Part of a small language model's weights: biases.
Each number is 128 + 32 x the weight over the matrix's rms, rounded and kept within 0 to 255. Layers, rows and columns count from 0. Numbers have three digits each.

# up: layer 5 MLP up, 640x160, rms 0.175, rows 4-46, columns 0-159
# down: layer 5 MLP down (transposed), 640x160, rms 0.176, rows 4-45, columns 0-159
up4:130068131102123207126096126139124130163081081149126137072151143112207110178103189091095124197098159113141110104141081140093175131125130054101147235132104145081068120091151137120118138156119133114134189127141116103132132078157145145161099131120094139115126151185116122160154098055138168134106163097140165118156161152133168123162095131130062139093183116097142145105164145113072154129111144174154126149151112176137148163138077076049097141125101133094132125106067171107104129125071150
down4:128135149135133117120136121162121113174164121144144146134125174143077168120109135118098149133134148076135115207082122105128145121103189115138109129103117151185120127128096096114130122091093126183064158130141141153139144067172092210172127116116182134131132115121119130134123135092141130133115083159106139123127114183093084108144140154107157137174137126139127168063146075208095162088112108119099135111107110114119124086176084164159122108147193105084164188101120223196180133125102113
up5:129164121152141107139121097126163098174132128162151171124181126135136081129105105153057098163208116169157113109212100101093137109086134134189087131173128122110075110138122128146118136138172121151076155078099129071076115138094105180119082098101108193090129116162106188146130202122100148084089130149101127152160144125173118083059115072095156087113147147121123146102080089158110147135105148154183129134157150099131113151174162111159159162106165113123108157080175094144159175156109112
down5:187174144174151157166101181131093064109140093125120157070118134108147140076144122100100163107139133087099160132145097150111218138122152107118151115116102109075160171141112134164173146137090142140121119128077148095136138083085123151146147102155128108138123191093172098111151128150078098125193181171093055176077139113147161116150117150205166112174068151104132104131126162161142180093148130126095144152144118142098143151132137139124147087154137125109100092114103106116061120095052126
up6:113184131084110108127164089092157092117114110151086122131101099163092098136136111190155142130137130095136158101069125130107145076170138139137098117130167088099154127071117111178121137110113089134112112109160085134157094141164149117172165172105148159175084101116102116137167118160126140133170095114088090161132140104136125127135104108166161149112106095131166164124104126115130187160066127126154129160129125091109138130105150118116086126149122144127119126133123124133096168094135166
down6:126137089151162119126098134193111119086140141138158152178193129138097171086128110126146131137139136107130150162185129126129113139128134165077140154158094055120129160138138110155130112123117100153099109068095105134118164133141140126172128082120153109154127103138077168127127132167102123142157149146110158061094080170038113140166119153137133158114076127135113155123153172142100105180105128147144084144213145160113113180154110047105112135126092091150135125140137104144135127117181115
up7:148142158128156069119094094094121121139051079172127154161170120096139148187113170123122104097103132154136094162121168129117119137118127113130155121145113113175148095051157124107177107075131118200198117129130168146101148131146122121084107136088084165123140086130168186150082085114135163115104101120117069153127100146130143125194132148165092081153108207085133126129127169123144082128174105152063133116144119181071140100117199094096159126155142087110068206076105151166180100193101151
down7:176143101114111122123156125070113120131173095113106116157091116107115123106178145086136081173099127124101100142162180121070101133097115137116107105137127075192137114135174111128146126151086104064114191092118153071149126089111139123126114140132141158111124112131166155162185142145184155116105177108090168114117159102103132123099090113163106151094128121142129127153144150108189190127083119115116098097130163137147134141091097117137070095106153113112100032134059112099092206110108145
up8:095132141119099110121064101144128106151124103169140172173135130134120166158139089119097119100205118110104113119115124134160135095159169166154197155170123096106137166077137108100163091169126134167062125146177109120142118215089161115146117145094163123167111099177159099129110148154137154154161164110096078178110172106145120064158134090094186150103128119122112197034152131167182166111110117148142099130166125150113044127069129103094186162077102145097111071110118114170128117084111142
down8:165131166096129147137156119161178131111095138090116171120152065096173059124139081090155090132101118103177131174179100127135160104106187123155110105086144126143104158075165113115121102122158161145081194112091118195178109091187133119109100143144163095119113106165133094060119114110164114117110137140090153080133144154102177130098149090129103151123104181141127090144151138115129154106116183103099117176111157113084139119115083067194174096152127140161196176186115148067143170105097129
up9:096103114163136189137161232147142132083132114110127160109119105184118136150181121213137119150144151108144194129133119127112099054114157124255112113117133147151076087161144162094175103159121149090112143125099228181094072117159189086166139192132156131117113139111145098096125106109126153138112136084107120140129154124113180138108146166183140081132075147116098091134134136109079156122139091124168163096101073112153119115083117092120097117065130130139125173145045169096124125153104116
down9:099173134104188074121126117109131219039137112115065127126152135127131058126123152158151117091126150105114135156136137082173121172111107161143158101088183174101112100143087170140120167124106114118149182148191119187166132096119143176084174165077198165112102152102092147125118111166101149091175165121110137085123121121077088132137130113093142108148116127162163140141137127060116119174118064089135087108091123094070151112127120110114175129150136121079136112127107192097093169152096141
up10:177125099148153126109118192105130124074089136169165106158126061160168132105192126108113125117100083099059102122176145168097081159141151140140150139172192091117124109069200116160114096115071132132045094073128161165174129142119155101120118079166090143129118133106146187119138134160132086082153088133089106183116135131155170081086112127135186112149152117191143099160114060138126118160086109120162085113140149109153121140132116108107078097076154116151066123115127169100104130166105139
down10:089152139126104104104155136109148150177133121174150139117135120140133140149100205156122186138192094131118112109075147181178086121119144149083089000136125175142120091127145124127147138156073138122126148114151150100110163116148174138076125139125130092118125125135164140150132141076128098193059103065251091087120134167180172156130147124093137150098135156128132124147055119211101112134167075141138064072078149094120180155147121105131128079111113081071157052113110139128156168173171107
up11:088113109116130079080207118103170126133060058141040134171151088120140105140093133153156130169144161125096163147097115133130134114072160144081104145156131130156162136120119153158107147135117130116122049141144118135111159133136145127112100105168146122146105169044077114149170098086136104106157110133104136160049166147102086144119112075052105068096144169130179122204132140203096158149136115129140143131138113089140144167135133080165143157140145115168125150110192180094151126104094145
down11:166071175131096164058149129153140083130153133138124173082119117112157167115074132153175141094076147118093123087088140155137071068110134097106081060105102137100142131134138142172127176115141169099127112130139190119135115127104133149161159141142200097175151159167193128119128145122145121105152120091151090082167085190101156174141135159153122157141165132124125101089114107116130164080101119115143135154142170120107120148169121188143118141168107127156079149166076135105183118113147130
up12:131062149126112134099117063122101107116149190145192131148131168117117137146152088103111080136118102141186107088115129172153084080109149140151102124122118099109179086152121161150220141116172070061159129060077135162088041163059119175113158147119148141117105105175139119130068112161144109067200133087102123206207065158068120073131157175070153168137116087115125105157119135100155154142081117150088139149106117149203110146119158111211182101152156038155092188205112128134119136116124095
down12:151163206079078132134156182103114119163054198120163129165111174116130175103088122157191179151119098158175093119043142120126107156090145108156111149179106175090158137122162120095172107129131141178122147077121118141117141178141118046121177045113059182171173099150155148156090151123091129077128114157129124101186083080126129080151140145112177065100161164114170188166054178079090163145056141047204133083091112109190169192157143111138120119158149125156099100099097119155161130167114121
up13:080129123122154128090151146183203169103133134105132119142124129139150072075107097112128109137156117118137190146160159169112074095159166096104190173111096103180195137134101151144140101108094149102105117185125126216140170135093123117125143100147117076050138081094171118115117142169146089125119098091147174179070143185128102114121108145064113101097118103106142080133128179099076166075100145109093106132146144125088136098197158129114104137152086159128122184142154175080139149165134102
down13:116151088091097170160133126131174096170152098116082108164181165093160139149095126153120121127092130144109137139145091096079110175150109139116132164123113089088158122132083077113151119178141145153104054109135163102118136159169097144118099149080136077087148117139106137144167128106100111108177129153204161127186138165091140109113145143068103144147086113107134154130176139129120112148160107166122080147180198096114113119127136106093110104121133132115158071083152120125138086118083132
up14:097100151142121128080150099130144146131168136120163036086137066070164139173145151152121118180118142110120085095109140148056097128127087136185104135120189136137125136123128132162156168124128108121130096077130097162146079162204198106076118072086068073142098143184116125136097120177136110158108110141156176150125117131165137155119153166144113155145077127146111130097122163148110175177168115096055093135228113138138127148131159147179159129127151072140105134136085135095144134091170087
down14:187117139156109128138155138123234168158102150074125155166099113118061071122123077154128165102098154124085144107100107158145151133184119129141105108107139151140151129166143130148090145127152106201103142119090113091141179154160124177053088087048070106150113081158153047097093164100127100094114148173132117144148106145143060130161143166147141145116233094153166046076098175143133096176158194059100213142143151106102143130072111123116161116143110141177135136117123141144119113107184083
up15:124102107129145121041135138140188162059155094135176156148145111147121168097097116113125157176198147129178118135131128086126110082152123131175134147147147190115104137141118141164148119121124145104148171157149140105134044054116116109106102074132123157125087118123100111209183079130127099148100139111151057100202126197155163174152129122099100195111133085132203130136129117097141154149158088199112104143148100099107076199127091091143130159136109123151113160129091087106124127177096105
down15:163132119123128111112112118102154198146074102153139106141113121035111187149125125105139100057120064116170119130162074106092102040156121134140086165126105165143137095105095120075224113117181124157079048145135123157098157191190128145172108115134101138118167114179128124157118131111115092130122188104172096127120158195090148197069105119146131120143115119133128169121149146133093090175100123175097118092088161137099104160070123164120059146107095111125119130150157128102170110105154187
up16:097109110094164067137148116105075154108089098141052122058092176064096143104119166111102131110101076167137190079186101081120120179076066098137132182153115174098144085161096166180117166130064124084074208151118137155097111111095122179059082106145100086151162161150186169151110123119061130117079144205138093110089099133160148147113105107190105111126149135066117129194136152134117143017194115155163210103152146127159137179165170146126172174122133105141144179146088131133160134105191137
down16:115197087100095082137158068150116091064125113170100184135078133071080091105126135090142119107083128195152162106158143124131108139099138162159138127062164179180126118123095116176141129132071124094060124119167125120122199068168099074131132154134144044136195130179142187115111121167161095101120159125151064113086087136122174197122118129132156110129141092078098145143098186074099160150157150161126209111166103200100191071091166150063178096121082094092146123143100087137148124101163133
up17:070132121125152097146111160073072174123108154154161132165164133134170075148162081157143189169141141100192070153139147168119097111098102095154105149138134134134156124191143060108079098062118129160119150150142160114111148182132108195050094137114135085112137153185122161148089193120112140164089085126151144078121170167187160080111147113134145118098074116105102109136141208127151116187093142155140130151128122124133175120131127087099147099112123183141083122135120113150111063107082094
down17:127118148142129159124131133128109153133177157165114121151154083148097107124091169080158129182150151139091137086135068098117164183110090096190088123182131144127135122116129137153076079163155144169164131096189129116129118156131135153141085097158144115150153095081206094062110121141173147174168173125162126166176098160113138157133139096143111116102172137130142067086125141141132111184103129131080148108138106142098101132122073171068136112178080111155116133156099102127179177154171103
up18:175108057110100119087098130107159051126113144122119120078140158091198062082138139130122057191137142107174083133158112106172142124169150078079108144141144079125145128085126144145148112183102167183127154116102121152059126130156105163083206111178101134133122120153142105123114137203059151123100087125121150191135129144110142098111081156094112096211116104152098142100181150160102133117133117152147098136107094218107191171115148092151188118079147143117142171142061118063145110129137081
down18:124161157154102154095085106144137161131162088129120126128081132138118124170127175138131150114077132141116136161113149112141134142089166169130108167151157106170112110145140126156165150120140191205144115160147168186136123105128122131146036147124210194046144161106163106087137091100143118193109137121070126138142164145061147130099125092146122105169088132126161141088147133136129138154080125121113071138177167143084137149181156092107137126096139097097147091164168063112101130116137118
up19:176127103078117101166154141155148115130119158136138041131165095134201161118099151139115118160160103158197186149109113140117084141179115167128102185168118132035119137146187184121123120143125135159110115133133142131101118109066093121120070088125163133130127097085140077112142069108147108136094117130147127056114147157155083145111114122138101164090115175029112129057144124120060135171162100101126131132170139135121168175062139130184165088133116126088090163112157155085140137120116135
down19:118119155153174120078131119075122123188108042051166190125219169114160081145189170145186164135147192102088140099139082081117142112124161137184117174132098161145173156077155133150167145147160092105100132149189135145151146111098147099186127092077091118179143102200154138107121029123103147155127155113146129152138091079145137105157109119128143169130127131120119107121156112092160125108113120139177079112119157169099140157125093129102143130134103120119107141130155108130109124132126127
up20:036147087127108188108187136065147122157132124144129120113112082118052052125100133108154131074094155173125133130103111097141105153127154143116127146143163096143158133173153153154110116102132148112214145010138063112182148157149151178134135144127154188119073122115166126156103141113115067152083134132120092145168164103132125170148134098089155153093120137173130144080104112150159108117145097140120133089210125109117100142199084114115174164158137128155137150101108177122130080132160112
down20:159100165129116124107125126167168138119085088119162098128064125088140170141124137111114155165152130136075155059123071150094104109107152119128129118074159109118129147083081125097114082130108150137067084189082077111157137135095113153160137137077172127168164107184122134100141089169137156085139119130112173097103155134081105101157142141120199137147132133073149069105101140125163175106100147115121152191108068110135128136087073122118105078161136116071052105095143134094156151142112129
up21:093124139161106106175141182098056176094142182166097136095140149163144089108152126055128122112112088139165090098086160107121200192063165099137094073177115151172153142080138158148124087113109094147122111029094172193160146146099171135149165178118074135203095106150115134131102164141090119071128156109134102113147135123181171070124131079148115173065164139136138152160072165105160103144121064133144121126137114151142161134176128184122089131101111113114203159153106111134128108120104123
down21:101181059162188174120098096116154081170161110087117140105105184103126086197144086173115104092152176130118145075087155149118093181073126139197082092194111147097157181170153104121097132083095192078102068097064145066075101120119077129189070163105136131134168162166083132149108166101132122135105138073099098169145123105165174152096066124112107145126087069166142159129140040154164093078139173148090154140104124131189123082120144067107096195145137110180144156197160069111111091106107105
up22:107118094171119147112121109139102076136111122110151152149112117092107165126139100105117085120198172125126145163130139126152129182112101107164099121162159127067112134131113139103103143138139150102129058148159149124131104125130135117133152107107143133115108177111120156117121119112128100102160120137143082088100142160088125116153123090073160128200117106157121156099156123209143142084108136135139097179157160057066106119177115186132105174137165083152118174096089127100128174193187158
down22:169176122131105124154183111156141108124158081171127100143126194132164116114134180128126144156155120123173123150117091118143106176124184124160161140083172148156114120100124150132088166126156121176162144143112073083124114150100124181125149135132153103121070150133095164115107119132115173148135139141065119137116101093115119100124126115099095076107117097110130123136134108144132112081101128118087115165145126182124142128097095144120113083137090108169111162150123116112151118114196082
up23:160136047154124126168187093178152139169076107114134099146174132104153130168107099100110149126104128151079079103054164158153178163148148198171131146158102078185122130155171134151138137147153138101129175110116119135135158183105113114130138197103080168148152043099172126155096132126060123098082123107169094117128139096108099151126097168138094099091122137120108123141163069135109117167104119152136148148190107147167112101110169171165165123111068093116132150078134148080087177203176128
down23:116133123151085145160103162111120128150189144173167131157073163139120100152077151093176108160193108128119092181170098115051126137130126133103083137130115091148141086094052130078094127097127147147112103102084102084149194098130093107173108148138094131099122080100128065151102148094110048159063137147130132162139159108064110185041071162175092182114140142164118194130119122160151130104156118131126112148157155037151097181139093074118150110147169088155185099105171078124085134171107125
up24:099149208123163051095079165154083099091129091122126101124154140136100142149116132105148091130060115069109152151108096145143175138133127117099053161183121154120170142097138137174159181159192145141092127145147116109102108114115183145131151123149106157152160122063078043154145115125093165089171099165111119139076178121139124128084117180120103120103091140146220107181095158117075158121088139109100135084116129101140153153138140194152168136166139122115113093133085103127137156081165121
down24:107067138114083154174196121093126172161124136139121151164122109073181189219136015157108144094083148123109111117104194175154119141120099104106139120171178130109151107090200134075109137150124094188127127163137114108088151180195113142173117160133126110098058158170077165093200124085132136179153145195106077113165135068143110048132168103196102141159127092147127077117115082142114200146124117152100124111121119122124105116128150106162100154147181163149115179138121145120156123151125163
up25:132076083150208152132075166138155147098100161124160140134171172066083090181090129180165084130181117142165093186170112145117096135103126131068154124104180132086066137091133136148196159119108141112133094087083091158153091126150120117150162132068119086169116105166131087097153138143117144061090125060168153076165161166131144134162110118110089163157137130122134100085134128115086043168140179169175155097129100147143120159167126105097090134232122093044184098140134071162109043127132131
down25:100114159058129129076071129240042079170169140114144150099090039116066109126189100143186131164093147108119126098141088095068175095121064182114181129139155120116206111097125125174158195130127104081165092193129084137180086147119155115145055048157101131093122097140165071097099204149186109081094143163060137099134084148197142089141105092149126118124109146166153169158055117162121174100124094161147190114119119156102132139111143168155099154144154093129137055115129166193118058109048124
up26:118120121120175180077135118100060183115130183107106096131112117089137115082090101147166171137087123128115089147152099203109158156154145095100113183097117116148151169090154106097070147136202081126104099152105128112124077147136111148188167117179082103164097160137133132113148111122165145122067106142132112118115145089117126111165129123124094179091084121229160135124152081118131052153129085130164143112079121107171143133163075146118160093096083121139165128110156156084203130120138141
down26:104154104143127123150131115032157091105184124136158083188097167134072152049182117140113111158173139189095082169117129117125124127104103109094129181115109142176148192067162102171144141138191136160114122096069154182156070133116213169148185152120087061066083133134096157136158123080143137143076099062142164083131096136122184027119124150130103083155151090154200134142121102149150171193123111118138167117032154127169113124182145135143104169110135073084179139097093112127138128111077181
up27:138072075124134145136076112068144189153105102151122129102151095111098164156128145178142155164161109131153139126158101122118128099083158133162099117155155101144183159121131135126119105104121113164099067160131188148134122112174156105176112153176154126095143082068067081140066068189050160151108130167119127033095155137079107059114163122132119092148105160157117155091119140087150061094100140165146108145103065148112162200164111099131108118148185115076123122183130160147149137102165113
down27:124103143126169188080128082132152126153133185102141160169166107143172159102103129159106116127093072090148141120099072145141125113095125103136099133032045118146186101051128096129126125107072137144139104173173118166155167123163106180159139145135129100145114146077080069169161098140135150127117140107112076120138195133128184136120130154059119167124091156080132136111160101141113153102180126139074093073134166126160124142094136102130113142157123154120174148154121151112132173139140151
up28:177173107104209159175103109138132064114088115143164083141110109117110153172149169144150128112185059108094149115172096132169151215117160112137124173086069096143173038154173120139158155076142115167144122178137093056112120132164067107117188171105127054072120147052115182079100145145136125148121097134183194181109099120097063079167164119131164136136131136109120108153157156155117131058165152209114091134112137162141130162155106122110141125123165146130119091100112119150182140175046136
down28:154176164108104167119086195085128125130187099137110189145095165131166147144084121116115140095188125123148133106129105103115106109120190102108135101126175110129198152126126089106172149150122136219122140123155136125102179056131066081141160136154149177169153144126141131145159120041126143142149071073123187174097080102123150129122070100174167101173215177186181164213119184133130104169134045111130135082070125124125129129121103152167121173128118100139096112116105078113077135120128118
up29:111138174104170127172094124135121121159172128089126124082089129097131104108110102168141120132136156132154104153196153124144105143171174139141102130161087132133115140120104134175121166140122137140102106152104121153101152113109170134110150112105147151136121094146157172101112098122152164103166131104116065166104090160088137114093077095144140092128097088107093114131143156062089142088152096123114141098136100119138141126142184145137124107099131103088125142124180131140168095136151215
down29:165110082105112108142121136131145145129180154188177088139157109139122160085107117141136092166129117135095142127162134115190128111179093114116176146104106107100120123106166103151140096118114148124125154111115142076139147142127136116152117154170117137098133138148129145140147191117145139121156120131130133097143147163085147069160114101147129128150136165170094102126094127111110126114102166121130068103182167082103086136146136068121090106144178121083142155116079099108091132163103129
up30:186122162080141069157145128138167143212072140063133149112104127121108096111093134092143115133054114126115168121091116186115125067157138138117189133163133112096165120121149065116142134119148057124096122116154159090150133172044056183184129136080188113161149173142145115145159161149127121054135121151122116090140105157183115104156142141216106160095134115174097123096194121121094097136085152166141173120088192165208155157160081063133088162155078168103102142096146078105129176167164152
down30:186145148182116141182124186116227093166089076053189036154105164157114155127129085159180110167187106100137138078121082130081118077143049162104112111150085133140107168197120070093135113122087111145152134143142140129226108160140127170136131110170057121119108082140091125140097111179091097067103150163155131078116140024110126184125141131177105111119170090103087101087166140178083131118149197056153137150085145071144122170099113126117176119136114197131125147108149180166124150194150146
up31:146135199101087127135131112070145111043115178106108084186115153082147057129060087067106136130097121138136132123143108204099145132174089061151138153114105166133069180143154121080117167090111110165118149123121186129113139166153164168155151134129085095128085161148109171112157141164190059122183083155144116085097141121110171125160068175195139117075121155167119055109109129073105088116094150232117187128163117118158195103117148145102163160163112070131136115130097133090183141166184173
down31:134112152068165107099093166109122149104147167215104122185110157144128169081063127100120162160123106103173092157122125152098024162125138113065107116110062142168155158072151092111173136143108110101149132121156107077122119132136191166141142130146124121142161175161113156092142127127130089071172100203212119070163080118145180098163138171089097186117019118133173170169139119101096172127130075147113110157074158086105148129169124163132154131139140072164134062135091118092135113178087193
up32:113133186139109067108177060080147081116127118150114084099086116148168132125152122121142090078069106110130119103153113156161132154179163090104119150064108140101085085150131148154135111138152085157087176137138116128123125133121171092098148115111101168178121171142081119151138100133120154164197108142101204143188145140153111184134112121107149196114181102210142144103106159165102151153136143086133058090133145125162162116187136135180122086122100139120151127060130139136108102164153088
down32:195155148121149118100144168124113183157132103091160186097112095112110106153080112090123150116141127104161103098152104128126156145141171167138090078145164142124188121071180097123156129131130105154108130063083150026150121108162110102130078126198145123096153064155143187136143046149178136115086104189126178127130070193130176090104144087139136139090150180143082120132142117069160130082161150155163123079071098143125182138066113138115094184076082114146104118178122154143086159130129123
up33:106104126129119157077141129080112088090165226093171119076129106146119073141124146139116137176195115099103105126185174107159108066104134102180165111143085120093095227142140186132157139101182147042080056130111204102143100118167157182134171130140156146137173079097132161123081095135171145094133104119145106124117159126162160114166144128095077126132103152136114093162139141077078129081134103147149150113090154078172119108093120169057117118143114052093136141115120124168104137125112164
down33:157122107133113096118128122127111147096154125093104218156139073144140070148074109121133147153097138076134153124190103089172097123120143180117108102088133126193141141190112115108137160112138158133074133156142192180147143124133095161120168135130194091204123051126091160154099157105150177111088119115140109054189185151153193082124140163150196118110159120139128095121163092115111106085077178146102114109149172152110111050110091132155164101142112104182109178150154120162132150135148131
up34:103113145107128141096116136080055124165120144132175138081131202099079115154119099120104064150105131096122146141147158105110104102183177121139139142161147138108222117110072135107083144160107157140105081138131123122146056116063109068128171157123102093129093126093146090087125116145081115181157118139129117145092145146127113093077147098162152143119137104149121114114133144117146176116129069166141126153122150216163161098132078112165112098123180124156130207132181194094119159168108143
down34:120098117158102114146179113092073084147183121106084109151056134148104087091165146189056085100139129111105139139151117117151128100081143127090140139129152109068108190140138154229136156098113041118127148179086109177164202102116090160092113172125173073155182152069201130151061171158116114148142107128125179124080151130101170160097129190069172105170125097157127166129170155092136073149074139153163098171128156123108167182106137102157138102137146084115151102108143206076079141146062181
up35:104119116111129132131145145112067157092106109095212125139114142082114062139136091098068099167128111119201089085208147124114116104149137139089086131143098125146148128141083067093149092179135167153170100108153187103085082160129067143160168083091132147128110132114138075140094159147128180137132063102107157125128107130073148138182126184144089146148099123103142170180097144121109091136072154121161158119168129161180142178135102131203094100073114105113145055101162152132126127114098101
down35:109067125167155094114131148141115119105163092124133125109137129129119094065161107119148155131155216111105093160098125125113180152140142144110108121110127130123185081109170147112115161134178149095107119104128042102129107131147145173190139127111138090125147148128117092100114077080130122153127140109151097140106160112116180186131134125137124194093106150148070120119087122167101196128094147123148173137098161130068131125128114131146119129115120079133130151116127144137089116144150150
up36:107181128137139168155134157144127100129125106122092137109153122132089162126081139116147075118112127161142116114176141128097163135114137147196153152123099105141140126084161116134090175147111118128166157127123120130162152133117137148104179152106131135168136135109142164116102095139090097179127133146085144106108100178107126093113152111125102133116114171122108190093105137178161101140145082205060089136102131072149088169167135142150124140153089134103086118142178099086128076094165106
down36:122147121080124099122174131136154169096165107098148095043088123111079103148158136116130137204091132144121123169125129117097137112137141139083181107182107137127133112150122114127120173117162155105096172165163110123077140144105120170088121123077120147157129128151102105145111107168147088151172177129135147111132157129102105118139155096199166168167116143171122147114116125142141119086078127098114069126158090052123142127149108115110156124164135144150141138143128132157084156136162098
up37:160096150125152047125101115217116169068095155141084150076198126151129138131120128103105074141138122137091090093147122146149143080122192119101147174063112110100148128133159178116183167084085135113085105126113138135243100115162152134092172152175151145161168147139141117113187123157188083180179122175113130079095077146144145064106092142118178140141157126042168118188130132138116114110170133119052134184161119133174147146058110160175062156137134069142128064096162123129130089117134147
down37:146130103146155140144076119076154101129106141100134160156142137115179116115184133190185177073123209134176117158102165067119124077122138163137064065088132157127106076115084077092103126113109136079132111104179091173177090091102082157046147094123049077144113128116176147075191146059134064062096131144107144181109092110112116094171072114069108174117150178078142179094135111164084159101212174115145146129072147045142080120145104123166166093168134146154119180130132102140108146212100173
up38:126154112171145143178108101220109213165105138141135142138107106172115139174122109182189111107121143126122129133132110088160152080171143116148085155137098143156123113139165151113101098124238056107160077159139116129063144137094128124176148107188077094116114111084114152129134097132152218135083168080128105124066079090079147087136171153079141125157151113211150162161149101124106096167101079123094166134096162150132147146062168131129097123061087159123090128135131151171097103153123163
down38:114096095120150085086088195087102139043117086105155085105105133157167182160056143117084138154132097153068107178050049137149118157179141146130166068145162122184176106103131159034157129134112101097153179172159157123102124188088199109174178087162126129156112114127158085119101080125129089150153069076135225177087137149144117140137141141126153116130129128110142112109150146112076108126167149175092151155093145229118141162138129096127152084105110193150100076131054181158168173106139120
up39:124108098132103101152187142084030169165104116146090162157175134107177095144112144121143105070156139095105174126131059145082130131132192101180140142162158118143168143111068131083119148106160200145104116123126110138107153096113152113121118121133129092144136149137118106108124205122086163098174143157137083113116147154042082120096128117128115050062086138085139059164098124103181132104174174173078165155114176143068178119174182099108117187110108091154114144094119156108127123171119133
down39:175104138137123178141124151152111070129091151129098222105088152152097191095177118145139157145103194147143141142144148129164081126171112098148176105117162084151160074085129131137136125153128143130143118139165105096173162186140151156129155092113105143095125062108186168137161109129132168097137194106114105184118098090176164127133179125118173136157125170117105164187173158149187102168134109105172142118137106118140144129099126120120124101128112103168107073154096130168099123160105144
up40:174166121171070124131089178144153108173108118178155118127141123126113063163191126136163132102127111096122137125167167129120188148111122132153047122126132115175093092113134155134148144109119074140107179133149187182194127124109101140103112123147159107117127142132129109144108113079185154116086141116122108104137174111131120165128115091066104138112101092076109142146132128104188116129104199139118145172081157099131080187169180119119152123143137160182123111086096103120176073110156126
down40:095109150105118183161160080084165094118132166075149134162087128093148129136113113159174099104132114172108137077079148127124117138070109157075204127131151115101098149098084126153172079161123143107168157150133170113134152125121096150142153100146115152110136119206096184085138127082129158115171115139174118117125087142158142102172088184144135079170120160134094177154123135129090160154148149114159153147074163129079129117121079172095136131159156113105160117149134097143201152136126105
up41:119125156097107150066118102095116182178120147192157154119189159176187137150102161084108123159079141124139147092074167082170134114139126153121151178078158107102142163099199077201140124154136183150123110085090147198049073082156185120122036129121101143074147115109121118165146091126143175109152150130118118216060122094128146148112097114156128136069105140195145068163127127191106120130105132127067137167107135151169125074128143141059103146083101141126087139090193187102070131135142125
down41:143160117169169127101119195109124149084077182112084186194135082157154138156146126091099188139083147166104143098081144139194093133170172091067085068122141099186105099104055169059179169074099123174163094165154107062123081134123093116106178137157206137101123142121109098095172104154169169173111085095067179058117101065131110144109164169110147167099132123139083111115106126128060066046127136125082103176113123176133132122120121200153130096151036096098118119130157203080114120077136094
up42:138140122146119110151114101101114203090162145119163077151080076142159126123068098065116156137104106075200153142120180100173126134101199085127094137153154175119110143195103145109194116138115126175082173086094134199076114126134176162065151120120086185134129128163173157180176099108086159195146122162157139164086151166098101086117112128118107168171143179096099141097107125133131096109072082041143165121135124074136163086140184143160145105091155083157093187114197137070190143137164115
down42:159178135125157092124110152077097081117157146102161032168073156116171101122123170159135182160102166141149170151100177149118102131070149115124114123118151190094086155116103056123134149110155223136148169110073107151132122185120095129135158071134147113100169132096154148160123123073137065135149107145126161147069136080135162156071132164136125105173113135077146173170188099174099085140096146156136195129107109079133185140125180127111105131129150124100144138117095090056124175186092172
up43:110139128112110135123124167224183146170048104139115133114159107146166142094126077133099109169176126085172075155087207075105123110117203123154041128108161071114167144183154135175147111108120138139156090147086133184119094189095170163159136135003143190162071187143138111157155140163161171115143108169074095108144122153093173150147123151132149099078117119158111086162148092113106062087125129067151107180170177152129137125187131122154133075117156110091147151175104219118079085123131113
down43:131123176165138169100158183158126151065127126108094187130131122148183154109153125083171183061135150080108155119087077141163118130113082128085130126109105088161067130087131152176101115117094096173196129164092108113156126120146104150172132134127138183140108159113073126034056157120151108140144130136167153121093137149078117063158085138134136141110118124144123076108056078166141091110125114185111153162121095124175118104123106160144145147160130094144129134159115104089186172165102096
up44:141164111060155085101103161078113184168147117084111046164095160155043136153118071135122140088158144152062144125135174116173130139159137152147103146219130144167130167116142178132083090158162118176049192127129110188090103071122119122160141119118175142077101137141125121119109227128047106107114130105182205109140142140111121134077134129123216155113110075191176170163093120107106072118107154174148174142129110093070127210146158086090169143215096083150100118149118134128150136168130124
down44:074146150122050136071154042100132154086148106087099199205206123141126176140129184204199143140116152178085125109067106089144142178150139187091131117211039155166158120136090159163103170142174076048123172147173083140126151151217167056107119095079102116141104088131115088198088102038106133115135118123073113150091135113163105102135131146064149164064182123154077127072111092166059129175152111143188178117196075138157104130123046154106134158096103101119104112068153145164115159077118140
up45:085132155131152174178118149121156064137114144191045170136135198139123079240154129136124107132161135075135065127199090098090098111067164125147101100160107120092104121100112074122156181140133130098122073132172127130078083060095087104155188086086122134141126137122120119106078141127136152081144130081195153178158114183170166166131043173177124112067162162142111148187160135124089093118146143109139101111189120163129139148136126162172098068172061061127161153145138157121172110084118158
down45:162131107175164134069190093128162149098190106114095127105136083223096165084033157117146163080129129112087098176160120172176140166090102139162124127095133050182151142120132121126163147159090163128145102184127157165134116148121089137171096155232153119096140153143136156149082135184107164057141149084118093114146119126075119145131143119102087176132114060100165070088137131179136097130128159121115126208117118104106103114175138172078146061176170215155120124106133117211104099110122125
up46:050163085116207182117115105109110153115090115112156077142088170121095095110097114134164118129130158116126118149170100138064120132080133122131177170084186137099150120128143109141190118115133132166088153155101091183126111113113116135174113152118097156159078090155153154144118148141069099135109133084155136169132147126116149134110157152097094076147063114145148089130124146098134121156101153105120122149132116119099100106110134159122119144149080103132144122142133137171165103154106089